Weights of a small transformer language model.
Size: 9 layers, width 96, 3 heads of 32, MLP 384 GELU, vocabulary 1043, 1.21M parameters.
Architecture: LayerNorm before each block, biases, capped logits.
Training: 147M tokens, 4634 steps.
Each number is 128 + 32 x the weight over its row's rms, rounded and kept within 0 to 255. Layers, rows and columns count from 0. The size above them is the row's rms in percent of the matrix's.

# layer 6 attention value, 96x96, rms 0.0529, rows 0-36, columns 0-47
size [ 95  90  90  97  97 114  92 114 104 105  95 102 109  96  94 101 103 106 106  96 100 108  98  90  95 104 104 100 107  92  96 104  99 104  96  93 103]
[[104 181 124 108 141 100 101 154 135 133 159 161  54  99 137 124 169  84 132 121 179 116 103 179  87 111 110  72 150 122 132 154 122 108 108 121 107 101  96 143 162 152 188 187 114 166 103 163]
 [ 73 165  93  98 148 144  91 120  58  95 116 102 162 155 172 158 129 154  84  92  88 110 101 106 168 151 119  90 103 110 107 136 116 200 155 127 115 121 146 144 109 107 183 174 141 152 101 155]
 [105 164 134 169  66  99 181  70 125 197 137 153 139 122 122 144  93 139 162 143 108  84 114 131 157  93  72 129  51 115  87 171 119 157 157 158  88 114 138  76  91  54 120 148  62 190  86 114]
 [128  88 131  78 130 170  54 119 194 125 103 131 163 174 168 122 122 109 173 151 108 179 124 194  90  95 159  97 118 179 111 131 148 190 132 135 161 114 118 120 151 165 187 132 120 160 152 141]
 [ 82  89  87 140 119 142 228 114 197 103  91 154 133 123 157 118 150 129  78  50 105 111 108 187 128 171 131 158 134 103 119 115 115 161 116 170 157 134 106 178 177 140  93  94  94 130 104 121]
 [130 122 156  90 168 142 141 145  97 174 145 105 105 150 140 117  69 142 104  96 154 150 137  83 155 144  90 188  98 131 180 144 104 106 101 132 115 101 151 126 146 160 166  70 138  87 171 145]
 [147 162 139 135 211 118 211 137 128 134 183 128 155 100 140 122 203 129 111 100 119  88 118 128 110 151 146 123  94 128 117  86 133 144 160 113 140 164 111 103 138 128  76 138 113 165 159  95]
 [167 129 108 132 112 138  93 150  88 108 160  99 164 184 112 125 159 159 149  82 122  71 155 174 189  78 152 140 124  93 122  51  48 112 118 136  91 100 169  83 140 163 151 191 129  87 117 116]
 [144 159 155 156 138  78 171 156 130 145  47 126 121 112 166 145 130 121 131 131 136 138 172 133 152 171  71 112  87  95 113 122  86 130 125 141 108 158  81 143  91 112  56  60 196 151  79 170]
 [101 126  84 114 147 139 116 117 129 137 124 164 155 160 169 165 147 142 107 106 145 161 140 119 125  38 138 174 199 152 143 193 175  72 139  33 172 141 135 127 122  84 117 150 139 140 113  62]
 [117 159 175 142 108 124 154 110 159 164 123  96  85 115 178 109 144 109 135 114 147 119 122 156  23 150 126 127 119 126  90 134 141 133 121  94 131 127 144  82 124  66 147 107 118 127 122 156]
 [126 106 146 146 130 110  72 138 178  69  96 124 145 163  94 136 255 177  98 103 133  69 120 185  94 146  84 145 124 145 112 133  94 120 156 126 168 139 106  89 148 153 139 138 132 116 105 124]
 [137  90 112 149 107 161 143 154 159 179 140  94  79 164  89  90 161  97 113 107  72 147 120 134 123 129  91 155 174 183 158 116 127 123 119 118 199 137 137  59 106 152 216 128 158 160 144 121]
 [103 149 149 137 188 142 124 133 105 127 120 136 130 104 146 160 179 181 133  89 148 150  99  52 150 151 147 171 110  73 136  67 153  88 104 159 100 207 103  92 147 143 149  80 158  86 147 121]
 [138 114  87  98  99 169 113 143  97  96 120 142  88 125 103 103 109 134 149 103 197 133 153 154 173 195 149 179 167 181 153 108  80 106 156 183  72 174 117 164 150 124 100 108  50  98 119 111]
 [138 130 147 170  61 106  95 128 146 123  92 215 124 170 145 146 169  91 100 163 151  90 103  83 124 166  97  91 116  85 145 142 101 110 115 153 128 128 202 115 152  93 155 106 141 138 129  81]
 [135 143  80 113 136  93  97 143 131 148 187 128 230 155  93 131 146 154 128  81 183 205 122 174 130 145 122 137 138 124 125 146 160 148 140 137 108 140 158  58 122  82  87  96 153 132  70 134]
 [110 116 136 105 141 139 127 165 167  97 153 183 134 120 180 123 190 129 164 179 117 128 115 205  81 104  88  94 125 194 101  92 116 158  99 181 120 126 104 125 124  85 115  81 162 115  86 169]
 [118 119 146 131  97 105 108  64 108  82  64 130 133 113  91 178 158 195 113 115 151  60 143 106 118 139 132 155 164 146  73  96 145  98 160 182 150 129 125  87 139 176 154 133 143 169 167  87]
 [ 63 200  81  98 133 133 145 179 118 129 105  92 119 151  66 154 111  91 113 127  95 156  96 144  92 100 141 134 103 122 127 156 149 112 179 110  98 169 127 125 137  93  96 183 106 103 136  90]
 [172  64 129 132 132 145 153  83 141  90 125 126 107 152 143  67 107  52 108  69 130 141 121 106 100 121 108 101 157 170 118 136 195 170 142 143 119 136 136  94 139 164 117 118 129 118 143 107]
 [149 148  90  39 119 143 136 175 170 149 107 159 105 110 170 126 128  89 159 121 149 107 120  98 151 131 101 159 189 144 125 187 105 109  89 115  76  62 109 151 155 128 177 191  93  89 169  81]
 [186 110 165 154 155 149 125 112 107 158 100 129 161 120 142 104  66 146  93 174 108  66 148 129 121  86 103 140 165 155  56 113 136 114  87  83 172 159 151  59 150  99 212 114 191 120 160 104]
 [138 129 115 133 126 101 121 185 116  97 139 104 106 119 155 115 104 114 129  97 117  71 123 115 149 193 156 153 131  88 188 146 147  75 131 130 143 117 114 209 116 111 149 151 122 109 159 111]
 [112 144 128 151 128 146  77 144 108 186 159 126  78 176 128 172  80 101 165 124 145 157  86  96 120 108 133 122 130 133 131 173 132 123 121  65  94 112 130  91 149 189  77 140 112 172 115 142]
 [129 142 140  66 113 114 167  72 153  88 142 170 119 103 143 195 146 159 170 121  85 104  75 138 140 177 145 140 168 133 166 170 126 168  53 138 184 137 104  94 158 168  93  83 158  96 118 131]
 [121  61  80  85 193 111  91 130 108 130 104 104  70 117 151 172 149 124 107  61 104  85  97 107 110 153 144 167 131 111 124  62 149  87 151 123 100 108  49 168  93 117 165 141 159 106 165 182]
 [138  86 119 114 172 143 138 158 124 100 129  97 104  89 118 108 121 105 127  55  90 124 142 134  81 130 136 129  26 134 118 187 159  87 107 153 103 121 189 131 140  85 108 165 126  95 171 157]
 [106 115 176 123 154 119 110 108 143  95 124 160 154 134 127 112 133  95 148 112 126 165  96 164 181 121 111 144 143 164 118  88  92 173 147  67 127  91 161  94 114  81  68  83 127 165 141 161]
 [129 137 120  55 116 160 115 142 106 126 142 129  61 149 116  86 125 134  88 184 153 102 120 150  95 138 113 167  94 150 136 122 175 163 110 108 104 120 157 171 112 166 130 134 151 145 144  98]
 [ 92 166 110 175 178 155 106  79 145  90 101 143 142 113 136 112  87 128 114  83 119 193  91 132 124 120  98 122 108 124 113 163 118 100 160 198  97 105 130 190 120 134 103 133 158  57 204  97]
 [164 138 128 125 217 142  75 162 165  97 153 157 145 129  46  67 140 127 107  84 126 120 112 106  77 134 147 105 170 147 142 132 130 162 156  21 147 171 136 156 138 163 138 108 110  99 137 166]
 [121  80 131  87 118 183 140 116 115 178 158  88  63 133  92 105 124 109 172 153 101 124 163 107 111 123 163 132 128 135 183 180 147 138 169  61 154 118 116 129 171 142 146 153  74 115 108 121]
 [158 119 126  92  97 115 103 108  73 123 178 129 111  74 157 157  81 133  96  99 154 134 106 108 201 197 113 153  74 115 174 140  86 113 131 160 107  85  98 146 184 185  94 164 168 146 170  91]
 [ 83  77  96 159 137 125 147  76 155 134 162 109 169 139 128 158 161 123 148 127 141 184 127 130 155 117 184 187  94 155 138 117 149 126 121 152 145 134 109  49 101 108  78 159  99 166  84 129]
 [159  69 153 105 103  56 137 205 107 148 189 103 149 125 155 119 156 102 116 129 145 159 134 177 110  96 117 129  88 100 118 160 154 107  89 112  82 161 128 110 142 103 137 117 149 173 154 112]
 [113 168  84 173 141 114 198 145 142 115 173 107 167 142 104  80 168 117 116 102 103 127 108 102  96  95 118 132 127 106 122 137 120 133 112  79 133 175 173 181 190 172  92 133 131 138  85 146]]
# layer 6 attention output (transposed), 96x96, rms 0.0663, rows 0-36, columns 0-47
size [ 98  88  91  98  97 117  92 116 109 102 101  99 110  94  92 102 103  96 103 105  98 100  94 105 102 108 108 102 106  96 111 103 107 103 100 103 100]
[[204 107 133 170 110 127 166 163 143 135  92 112 175 179  63 118  76 138 137  71  84 127 156 173 207 159 168 135 104 127 193 130  88 131 134 146 110 200 105 118 130 132  96 111 118 120 107 118]
 [171 117  88 179 113  96 114 163 118 167 222 175 107  66  44  81 135 105 176  91 100 150 137 150  84  92 112 139 175 182 144  97 129 106  98 151 137 136 104 119 143 150 126  90 173  94 159  85]
 [146 166 165  86 186 188 131 166  96  43 158  85 124 129 128 138 174 110  73 152 161 176 105 133 103 225 194  94 131 152 180 125 129 100 127 152 166 181 109 135 132 117  94 139 169 119 134 128]
 [ 84 138 103 134 134  69 183  94 115 137  66 130 164 105  96  83 165  93 139 119 126  99 145 126 123 144 100 150 161 105 164 144 108 106 110 146  98 167 101  99  85  80  99 123 145 155 109 117]
 [218 196  95 125 159 106  67  78  83  94  71 112 122  71 147 189 151 125 137 176  79 144 172 109 125 116 142  82  79 160 171 142 122  99 131 139 152 108 138  97 183 100 125 163 158 134 155 157]
 [150 146 107  97  79  79  97 174 174 100 137 148 164 134  83 101 115 183 157 149 153 138 110 152 121  83 199 117 180  79 159 179 202 127 162 108 117 104  99 131 139 110 117 169 144 150 122 139]
 [ 84 113  89 108 166 113  32 162  88 201 125 126 105 145 179 142 105 154  87 171 102 201 121 106 130 107 113 198 156 157 131  95 129 171  78 130 121  94 120  88 154 125 176 105 123  74 150 175]
 [113 109 197 193 107 142 183 170 124 150  90 135 125  82 151 161 105  56  78 111 109 170 113  92 126  89  99 177 147 173 142 174 172 139 147 109 120 159  55 144 120 134  94 142 122 110  83 135]
 [115 131 154 116  60 130 118 133 120 149 153  93 131  95 104 129 170 132  93 125 155 144 102 150  65 139 198  99 169 139 101  89 102 127 127 172 115 160 131 101 120 121  99 192  73  82 147 112]
 [163 149 153 119 142  77 153  87 154 180 176 120 156 118  72 113 133 105 145 173  91 106 111 104 156 168 123  89  37 142 136 139  84 141 129 138 117 112 130 141 144 173 158  92 110 108 126 102]
 [116  98 121 133 129  85 122 151 122 112 101 128 162 106 151 131 106 155 176 143 150  53 148 105 179 126 136 115 157 124 231 111 147 132  96 177 145 143 128 134 123 165 119 154 105 145 135  76]
 [177 156  77 160 141  97 178 151  59 141 189 164 125 118 202 147  97  78 114 116 117 104 161  99 147 121 171 154 167 162 184  75 153 159 123 116  84 126 158 133  91  91 118 118  76 123 189 130]
 [125  99 124 109  73 147 100 132 124  61 126 161 159 130  94 146 121 104 126 182 150 109 121  73  94  98 126 113  60 155 147 134 141 125 113 106 145 119  98 123 107  84  97  89  96 102 141  95]
 [ 89  74 149 143 122  82  75 132 126  78 155 104 157 114  50 151  81  86 130 115  96 127  88 198 122 132  71 136 167  98 139 184 117 140 166 178  94 101 105 143 163 112 136 163  92 119 100 166]
 [133 107 164 108 102  93 180  91 146 143 149 173 145 140 135 140 132 157 113 122 113 129 183 142  67 109 129 124 111  47 125 192 145 128  76 131 137  68 122 125 163 128 133 193 170 149 120 194]
 [118 132 150 114 160 203 135 110 108  87 164  94 140  95 119 168 142  97 128  89 115 104 189 108  96  92 187 132 158 143 131  94 105 150 171 149 128 175 185 198 101 151  62 167 143 151  76 136]
 [113 118 157 108 175 146 162 212 105 115 110 104  80 141 128 122 128 114 116 180 160 125  76  90 148 151 113 156 104 113 119  86 124 124  75 128 137 125 111 137 142 116 106 153  97  78 131  81]
 [140 160 111 180 130  83  79 116 134 100  69  59  84 174 133 176 133 149 100 148 108  91 183 112  67 228 159 159 135 123 158 100 126  87 110 109 114 107 160 125 126 142  98 142 100 169 149 138]
 [165 144 191 144 155 177 149 178 128 137 172 165 134 109 147 140  88  59 130 165 110 132  95 104 179 131 173 116 132 144 191 209 103 153 138 132 131 153  91 106 167 102 148  89 122 102 101 153]
 [178 140 141 121 100 145 112 103 142 148 131 159 158 131  78 146 167 120  98 151 123 167 146  76 174 148 122 144 117  51 136 128 102  74  82  97 140 136 131 145 115  88 198 110 127 151 100 186]
 [ 87 132 156 136 141  94 114 129 142 125 114 142 189  82 105 125 134 182 163 160 161 114 162 186 138 142 124 157 130 112 112 103  93  94 136 124 167 111 112 150 183 113 158 138  95 128 124  87]
 [128  88 166 165  96  78 150  56 105  88 152 137 157 116 132  89 124 192 151 137 146 175 177 139 111 170 142 128 125 118 158 124 149 107 167 140 153 171 137 136  77 131 141  98 137 152  77 135]
 [113 115 109 158  82 137 133 121 152  95 152 159 176  90 131 149 181 146 102  70 122 124 109  82 127 140 114  62 177 131 214 150 113 162 170  95 102  91 172 129  95 160 119 106 150  85 115 117]
 [166 146 131 114 131 135 128 132 159 157 188 126 168 123  97 162  90 172  98 168 134 167 130 151 109 147 125 115 146 177 165 155 151 117 119 144  69 178 119 151 108 148 146 129 145 202  98 182]
 [156 185  95 104 128 132 126 133 152 187 109 117 171 141  78 106 208 133  91 138 130 144 171 123 143 142 134 123  77  62 121 106  95 137 121 105 125 177 107 178  97 110 174  96  94  90 130  97]
 [144 119 136 166 109 123  86 142 123 134  74  81 129 106 125  61 122 127  86 110 183  99 145 142 100  78 128 149 160 135 141 111 151 108 182 186 129 111 112 133 125 145 183 142 127 130 192 189]
 [157 105 121 179 106 120 114  91 162 136 178 144 120 142 151 122  78 201 157 171  82 121  96 153 103  93  95 137 189 112 158 131 127 177  87 128 103 151 215 130 158 111  90 134 162 101 107 131]
 [168 133 143  76  99 178 131 139 131 154  98 166 161 126  39 153 107 164 144 191 120 107  79 121 119 124 165 116 190 123 165 104 151 133 120 159 103 178 136 168 127  87 160  70  98 209  39 110]
 [109 139  62 134 147 151 113 194  98 154 159 140 100 110  99 147 140 224 147 133 136 104 109 133 114 149 112 182  85  89  92 130 134 101 124 153 132 120 114  83 142 165 127 127  67  93  70 131]
 [ 92 124 115 171 143 147 142 108 182 193 120 170 177 159 174 119 148 173 185  83 120 129 134  96 125 132 160  94 155 122 148 146 109 165 136 129 177 126 139 130 131 141 118 119 159  62 135 170]
 [156 142 105  81 138 112  40 122 157 168 174 139  73 113 148 175 145 144 157  98 103 131 111 124 152 159 157 167 134  91 145  80 131 114 107 122 157 172 169  83 161 151 155 171 111 163  88 147]
 [ 80 119  92 152  97 103 184 134 130 106 132 129 125 146 128 139  97 170 169 163  80 153 140 104 172 113  70 190 162 131 136 105 148  56 126 141  89 102 195  84 140 115 142 151 115 109 162 120]
 [140 113  77 223 138 113  75 117 141 123 162 137 152 107 168 150  68 145  99  72 136  97  84 157 125 132 127 156 145 123  93 128 142  97 122 145  67 107 173  94 110 109 136 163 135 103 109 162]
 [ 82 114  85 205 212 112 100  88 189 127  61 105 124 159 121 105 134 131 161 162 124 100 117  99 132 103 102 122 156 134 109 124 112 134 113  92 123 138 157 124  86 118 125 130 122  44 142 116]
 [174 170 115  92 153 123  90 161 188 105  64  98  73 131 155 118  95 129 128 143  79  95 142 141  71 125  94  72 135 108 128 117 168 186 157  99 108 128 141 221 170 111 103 127 136 152 129 131]
 [ 80 154 127 126  93 106 115  95 119 113  69 190  59 190 101 163 118  91 135 151  74 157 102  61 168 136 124 141 127 176 127 138  81 180 150 135 147 134 111  60 169 172  86 143 107 125 151 108]
 [154 140 139 107  83 120 123 106 103 131 135 190 116 122 150 159 126  77 154 153 165 115 182  89 136 132 163 141 117 126 132 108 149  86 144 180 106 136  98  88  67 111 119 145 106 113 170 130]]
# layer 6 attention query, 96x96, rms 0.0532, rows 32-63, columns 0-47
size [ 85  89  88  81  91  89  78  93  87  83  84  91  93  78  87  82  95  87  80  92  92  91  82  83  91  91  87  91  88  79  90  85]
[[ 80 156 107  72 161 182 119 118 130 158 102 153  97 107 130 111 141 104 119 118 127 157 164 100 100 155 120 112  98 141 170 109 111 138 129 142 140  92 125  62 195 102 114 101 196 157  83 140]
 [127 173 122 126  84 112 138  73 110 123 156 102 140  82 112  74 161  78 116 134  43  93 110 170 126 125 164  80 162 129 147 113 123 111 150 164 142 207 147 150 117 103 125  97 167  92 151  81]
 [106 131 158  91 141 142 172 130  96 142 149 104 156 128  85 111 136  99 126  68 122 117 115 156  92  74 125 163 129 121  83 106 205  95  85 118 122  82 140 106  89 117 168  95  75  79 133 137]
 [124 138 151 112 135  29 117 124 160 201 112  96 207  72 192 155  88 124 131 179 138 141 111 153 131 144 140 141 183 155  66  92 130 115 105 122 148 136 210 101 109 106 112 135 133 177  89 112]
 [ 95  95  86 110 119 152 143 162 133 122 114  97 162  88 164 112 185  98 110 159 160 191  85 118 165 186 139 115 144 122 101  73  72 104 132 115 120 125  64  65 109 114 157 129 151 102  98 145]
 [100 117  84 143 113 126 185  50 185  95 210 102  99 177 130 136 162  82 131 171  74 118 163  59 130 163  90 123 142 168 101 129 189 110  85 185 128 129 120 124  64 140  92 152 126 143 152 108]
 [147  73 117 106 113 168 127 124 116 101 162 123 166  76 114 190 107 100 128  94 164 160 107  73 134  78 141 130 154 146 173 191 127 110 112 151 160 144  70  76 166 177 187 124 154 117 118 214]
 [118 151 173  95 161 113 120 146 133 121 133 137  90  83 134 128 146 156  66  70 164 165 160 125 135 105 147 149 114  84 176 115 125 143 133  82  95 192  73 174 152 157 142 154  94 179 118 137]
 [144 165 140 113 127 125 114 115 118 129  99  75 104 115 133 104 126  96 151 144 138 155 131 105  88 126 137 178 128 114 128 171  75 115  36 151 126 119 136  72 113 165 132 159 131 170 161 180]
 [ 86  94 107 105 101  84 102  99 120 125 157 202 161 142 103 141 129 129 117 194  77  57  89 149  93 163 137 124  71 149 195 158 188 131  89 101  88 100 118 120  88  98 161 123  84  35 170 142]
 [174  63 135 139 167 113  99 181 109 110 122 164 132 114 184 131  76 191 119 141  71  99  67  90  79  89 120 115 160 119 109 132  93 148 189 127 105 185 135 126 137 163 156 126 146 123 103 141]
 [212  89 169 135 164 131  88  81 114  63 147  95 131  93 123 144 121 111 176  92 113 102 110  84 163 153 111 102 125 186 114 129 113 124 104  90 171 141 117 154 148 160 225  75 121 161 139  99]
 [157 126 100 104  94  49  82 152 111  93 108 118 120 111 166 166 122 164 149 120 153 148 167 130 155 133 101 114 204 124 145 108 156 146  89 174 127 121  86 163 170  64  83 153 104 124 122 149]
 [147 181 124 128  83 161 126 140 149 143 132 155 123 141 159 103  64 103  91 154 110 158 156  93 115 152 174 164 149  67 114 138 101 129  59 154 125 116  93 108 140 156 134 130 119 128 101 135]
 [130 147  96 115  73  80  87 159 142 166 131 114 134  87 151 156 165 138 138  97 111 183 114  84 134  83 145 119 123 152 134 131 112 135 142 149  70 146 116 140 157 159  93  63  96 128 174 131]
 [162 140 124 118 112 182 136  98 163 127 137 115 119 122 118  85 190 133 134 137  94 134 167 121 129 115 128 127 151 171 145 115  89  91 130 113 154 148 115 143 121 103 160 133 154 162  96 104]
 [ 96 137 109 148 123 147 137 115  73 159 129 100 126 182  73 110 112 151 230 136 116 123 149 112 109  88 114 155 150  87 153 188 150 133 154 125  88 126 166 145  91  94  96 140  86 116 127  74]
 [ 99 145  88 172 105 174 165 107 162  28  88 139  98 117 177 121 107 170 170  91 119 119 127 165 162  79 102 166 153  96 133 150  96 138 159 135 140  72 171 117  92  98  95 147 169 128 152 104]
 [148 103 176  96 132 154 152 161 145  56 155  77 114 123 197 214 140 138 188 125 199 140 169 128 162 155 128 123 146 117 131  93 116 116  69  84  94  68 103 133 131 101 106  83 147 174  91 163]
 [ 63 114 135 140 109 206  89 173 109 124 139 129  97 152 146 158 145 113  76 165  50  83  73 124 148 103 106 154 110 157 175 104 155  87 140 133 163  97 137  94 167 117 132 185 103 106 106  99]
 [125 124 131 120 100 121 116 119  96 216 128 137 133 170 112  68 184 172 108 152 158 137  92  80  54 120 119  76 122 149 160 137 193 161 204 127 123 122  70 141 154 117 132 108 127 103 132  77]
 [107 153 166 154  75  79 132 164  85 100 121 181 152  95 107 170 122 139 131  87 120 160 165 128 115  79 147 118  48 172  66 114 164 136 183 115 115 129  84  82 133 171 142 129 109 155 117  99]
 [ 94  99 105 127 132  85 172 135 138 113 208 156 102 149 165  70 112 130 123 128 164 153  78  85 158 144 119 150 117  93 131  89 120 136 166 128 137 164 126 119 134 137 158 164 114 110 129 127]
 [ 84 151 138  56 119  91 190 157 109 107 152 139 137 164 157 127  98 113 131 177 113 140 165 105 125 139  93 147 201 153 123 133 173 155  95 133 157 162 127  98 123 106 194  98 156 156 115 110]
 [163 194 144 104 134 116 106  62 137 117  86 140 133 144 105 110 126 123 107 143 168 133  72 165 147 112 100 129 124 103 189 116 119 125  90  74 114  74 109 110 107 130 128 150 142 163 151 152]
 [124 156 103 100 144 101  77 131  82  87 136 123 158 138 165 135  63 107 156 136  78  93 149  72 125 157  66 131 159 158 189 176 121  96  97 131 109 116 137 105 132 121 143 107 136 177 196 139]
 [135 149 158 128 111 171 132  47  93 168 105 114 145  96  69 118  99 104 135 155 158 181 110 149 129 169 140 123 161 127 155 142  35 115 139  92 165 139 132  69 134  46  95 133 148 123 187 148]
 [162  89 121 121 109 126  94 129  89  94 103  86 171 120  82 161 104  86 176 181 109 118  96 127  35 128  89 149 167  78  95 190 157 108 162 105 169 137  97 154 171  98 127 147 169 136 104  76]
 [127 110 137 140 135 132  77 150 104 142  90 125  92 146 121 148 166 188 128 150 121 112 113 177 138 106 123 133 182 165 100 127 158 141 162 113 213 130 157  99 150 124  85 170 144  93 146 178]
 [150 143 107 115 128  86 119 183 111 125 121 138 112  76  80 113 105 180 153 118 161 108 172 147 145  97 179  92 117 193 154 133  89 120 129  99 116 155  65  46  87 156 193 134 125 169 130 162]
 [157 163 131 150 131 122 167  99  67  90  80  76 118 105 204 121 135  78 152 145 169 204 183  31 115 177  74  97 135 178 144 135 134  96 144 124 152 129 125 128  79 151 134 166 135  78 112  63]
 [129 109 123 151 119 135 135 139 153 138 174 118 112 158  97 122 150  92  54 169 122  61  61 156 130  81  86 190 169 156 151  75  76 131 170 141 111  86  76 101  81 119 192  97 178  98 115 148]]
# layer 6 attention key, 96x96, rms 0.0527, rows 32-63, columns 0-47
size [ 87  90  87  85  92  88  78  86  86  82  81  82  97  76  81  85  92  92  77  90  90  94  82  83  90  87  83  91  86  73  95  81]
[[ 85 169 138 108 168 138 140  89 160 113 117 154  48 137 132 106 144 135  71 119 130 181 187 123 126 139  95 159 103 148 165  75  77 154  83  92 111 100  99  80 175  88 121 106 163 123 107 136]
 [147 132 132 148  64 156 106 101 122 131 168 136 155 105  88  96 131 110  92 111  59 112 106 180 186 123 158  78 159 124 143 156  84 114 173 140 109 192 125 123  88 101  88 145 166 124 158 145]
 [119 135 139  97 113 105 132 142 124 143 131  82 157 145 129 124 132 141  97  66 131 119  93 125  99 126 107 164 135  89 102 119 180  94  88 112 126  75 112 121  65 143 160  88  89 105 109 148]
 [133 108 135 128 127 112  75  91  99 158 123 132 105 111 181 165 111 114 112 115  81 158  28 157 147 134 132 127 158 163  74 117 129 139  75 111  99  99 203  83  86 139  97 133  70 172 113 149]
 [ 69 122 151 161 119 149 166 144 126 117 120 133 184 129 142 129 162  43  81 156 158 185 136  89 175 138 138 103 129 108  96  72  81  85  96  89  95 137 107 124 100  63 149 121 145  76  89  97]
 [117  92  93 139  79 157 206 100 152  66 190 128 133 188  92  94 135 101 103 167  78 100 186  84 133 173  59 125 172 156 115 111 164  71 100 174 110 116 127 124 117 133  65 140 120 139 123  89]
 [155 135 118  94 156 133 143  99 127 105 125 138 162  43  27 170 130 111 114 120 134 162 118  96 114 143 100 179 147 186 140  95 111  90  94 123 165 133 116 140 195 138 209 120 161  85 152 174]
 [ 97 123 178 103 141 161 155 121 171 140 119 134  71 112 121 144 144 141 100 105 120 144 116 105 152  75 199 117  76  85 177 137 105 150 160  78  84 199  96 144 122 176 143 180  88 192 140 145]
 [111 139 151 113 113 102 130  86 165 106 106 128 137 134  79 117 124  92 132 175  93 184 136 127 110 112 167 199 125 111 192 124 143 162  79 166  96  98 145  84 137 150  88 140 134 147 173 141]
 [114 108 125 115 102  44 121 119 109  98 159 228 109  97 133 140 117 120 134 147  54 130 125 136 146 202 129 114 101 117 172 179 146 140  83 150 122 126  87 127 106  89 194  87 107  94 196 100]
 [113  87 155 140 144 125  99 123 136 127 135 142 134 134 170 157  87 162 156 115 101 119  46 117  70  82 126 154 173 139 133 147 134 135 135 168 132 229 116 136 146 160 126 138 164 153 150 143]
 [208  78 188  81 133 146  92  90 127  99 159 106 188 141  91 131 127 105 177  97  91 126 158 126 160 163 124 113 115 152 168 155 120  90 142 126 156 134 113 157 100 139 173  81 143 189  89  80]
 [133 111 152  73 114  61 115 153 123  98 128 145 111 156 144 194 104 143 155 134  97 152 124 168 154  93  71  91 169  80 189 152 136 138 139 140 119 114  94 186 146  67  55 118  72 170 150 133]
 [145 175 112 116  80 153  88 137 135 131 110 178 180 103  70  81  56 133 117 146  84 184 165 101 124 152 177 149 138  84 115 129 134 115  58 120  75 126 128  83 136 130 120 115 155 149  91 114]
 [121 122 145  96  80 121 102 113 147 188 172 107 170 125 123 170 162 116 165 115 116 138 125  86 120  56 176 109 128 140 154 105 127 105 148 127  67 169 150 162 114 145 122  56  81 136 188 122]
 [168 152 146 173 116 160 153 119 101 148 104 120 115  80  87  59 210 144 172 152 109  99 167 126 114 128 157 111 127 156 153 102 117  91 123  63 125 162 116 107 162 127 135 148 174 133 108 111]
 [112 100  71 159 111 128 139  91  92 147 104  74 103 176 104 141 146 160 181 186 145  86 103 128 143 119 117 165 117 109 122 186 160 156 130 131 148 110 119 113 118 164 130 135 137 110 119 102]
 [155 139  86 165 103 121 102 184 124  99  75 131 187 113 173  94 120 159 157 120 183  61 149 115 105 124 117 170 190  75 127 124 130 119 118 143 125 101 166 105  89 113 124 152 163 101 102 155]
 [122 114 156  91 167 177 140 158 180  75 146  84 131 167 152 178 136 118 198 167 153 143 138 155 149 161 130 127 168 124 156 104  87  98  87 115 106  50  90 141  99 116 113 101 150 167 114 117]
 [ 89 153 110 127 147 134 135 202 133 133  80 107 124 101 185 125 154 158 100 153  80 124  92  61 184 118 130 189 157 148 158 140 149  97 137 176 182 119 106  72 175  90 147 155 121 114 128  93]
 [109 130 152  92  99 120 167 153 116 185 148 168  96 165  92 125 169 141 104 137 152 136  65 100 123 101 111  93 100 153 146 131 163 171 216 149 155 149 117 155 181 102 132 106 149  71 126  77]
 [ 82 147 145  84 106 118 149 130  70 135 146 160 136 113  96 157 133 132 130 128 130 118 148 100  97 122 114 154  98 159  85 143 130 109 168 122 174 133  87 124 107 159 118  94 144 180 166 109]
 [101  87 109 140 136 102 198 165 133 105 216 162 109 154 152  76 117 156 168 124 108 100  74 127 147 148 149 123 111  90 123 128 138 121 153 118  97 135 135 113 177 119 115 180 120  97  99 152]
 [120 145 159 116 108 122 167 109  80  50 176 160  63 157 153 101 126 164 118 110 123 124 112 142 147 141 134 103 127 159 107 128 145 128 119  57 113 144 114  34 102 130 170 146 122 142 142 191]
 [149 184 144  92 146 144 120  55 102 129  82 144 151 140 102 103 141 128 103 143 193 124 105 141 136 125 166 133 150  91 198 135 130  93  86  81 104 102 101 132  67 130 115 144 135 138 134 184]
 [111 159  83  86 159 111 125 106  79  52 123 122 213 134 105 115 116  72 177 152  68  60 158  82  91 183 116  73 154 146 180 160 130  99 123 143 126 128 150 100 138 111  98 134 140 128 166 142]
 [151 141 111 107 120 156 121  55  96 162 102 103 157 110 101  95 113 111 174 152 204 146 117 144 142 166 186  95 143 118 120 119  89 185 103 125 101 113 131  56 176  82 139 201 117  64 113 130]
 [140 125 136 149  90 140 105 141 102  60 112  55 155 116  99 155 118  70 163 168 133 147  79 151 150 111 130 164 130 124  99 143 189 165 162 130 157 137  56 133 210 102 135 145 122 104  78 132]
 [117 110 144 156 151  81 105 163  92 146  84 129 151 105 123 135 112 166  87 188 147 114 121 168 108 110  83 144 191 166 106 131 128 138 134  95 190 122 172 116 171 150  58 149 148  55 132 133]
 [103 154 136 104  97  63 131 126 155 137 160 146 164  72  96 130  97 151 179 136 147 172 128 115 128 111 178  71 123 198 197 102 120 119 123  94 153 160  90  61  48 171 168 150 165 186 148 166]
 [158 140 183 169 115 128 171  63  99  45 125 102 137 144 128 101 144 101 157 147 119 231 128  88 159 156  74  84 128 162 158  76 118 103 166 125  97  89 156 156 131 116 103 188 129 108 132 101]
 [128 138 137 159 147 114 139 161 138 155 125 143  86 160  84 117 136  76  87  93 153 105  87  89 106 100 126 203 185 180 176 117  83 139 142 139 117 118  82 118  59  74 167 110 156 111 100 170]]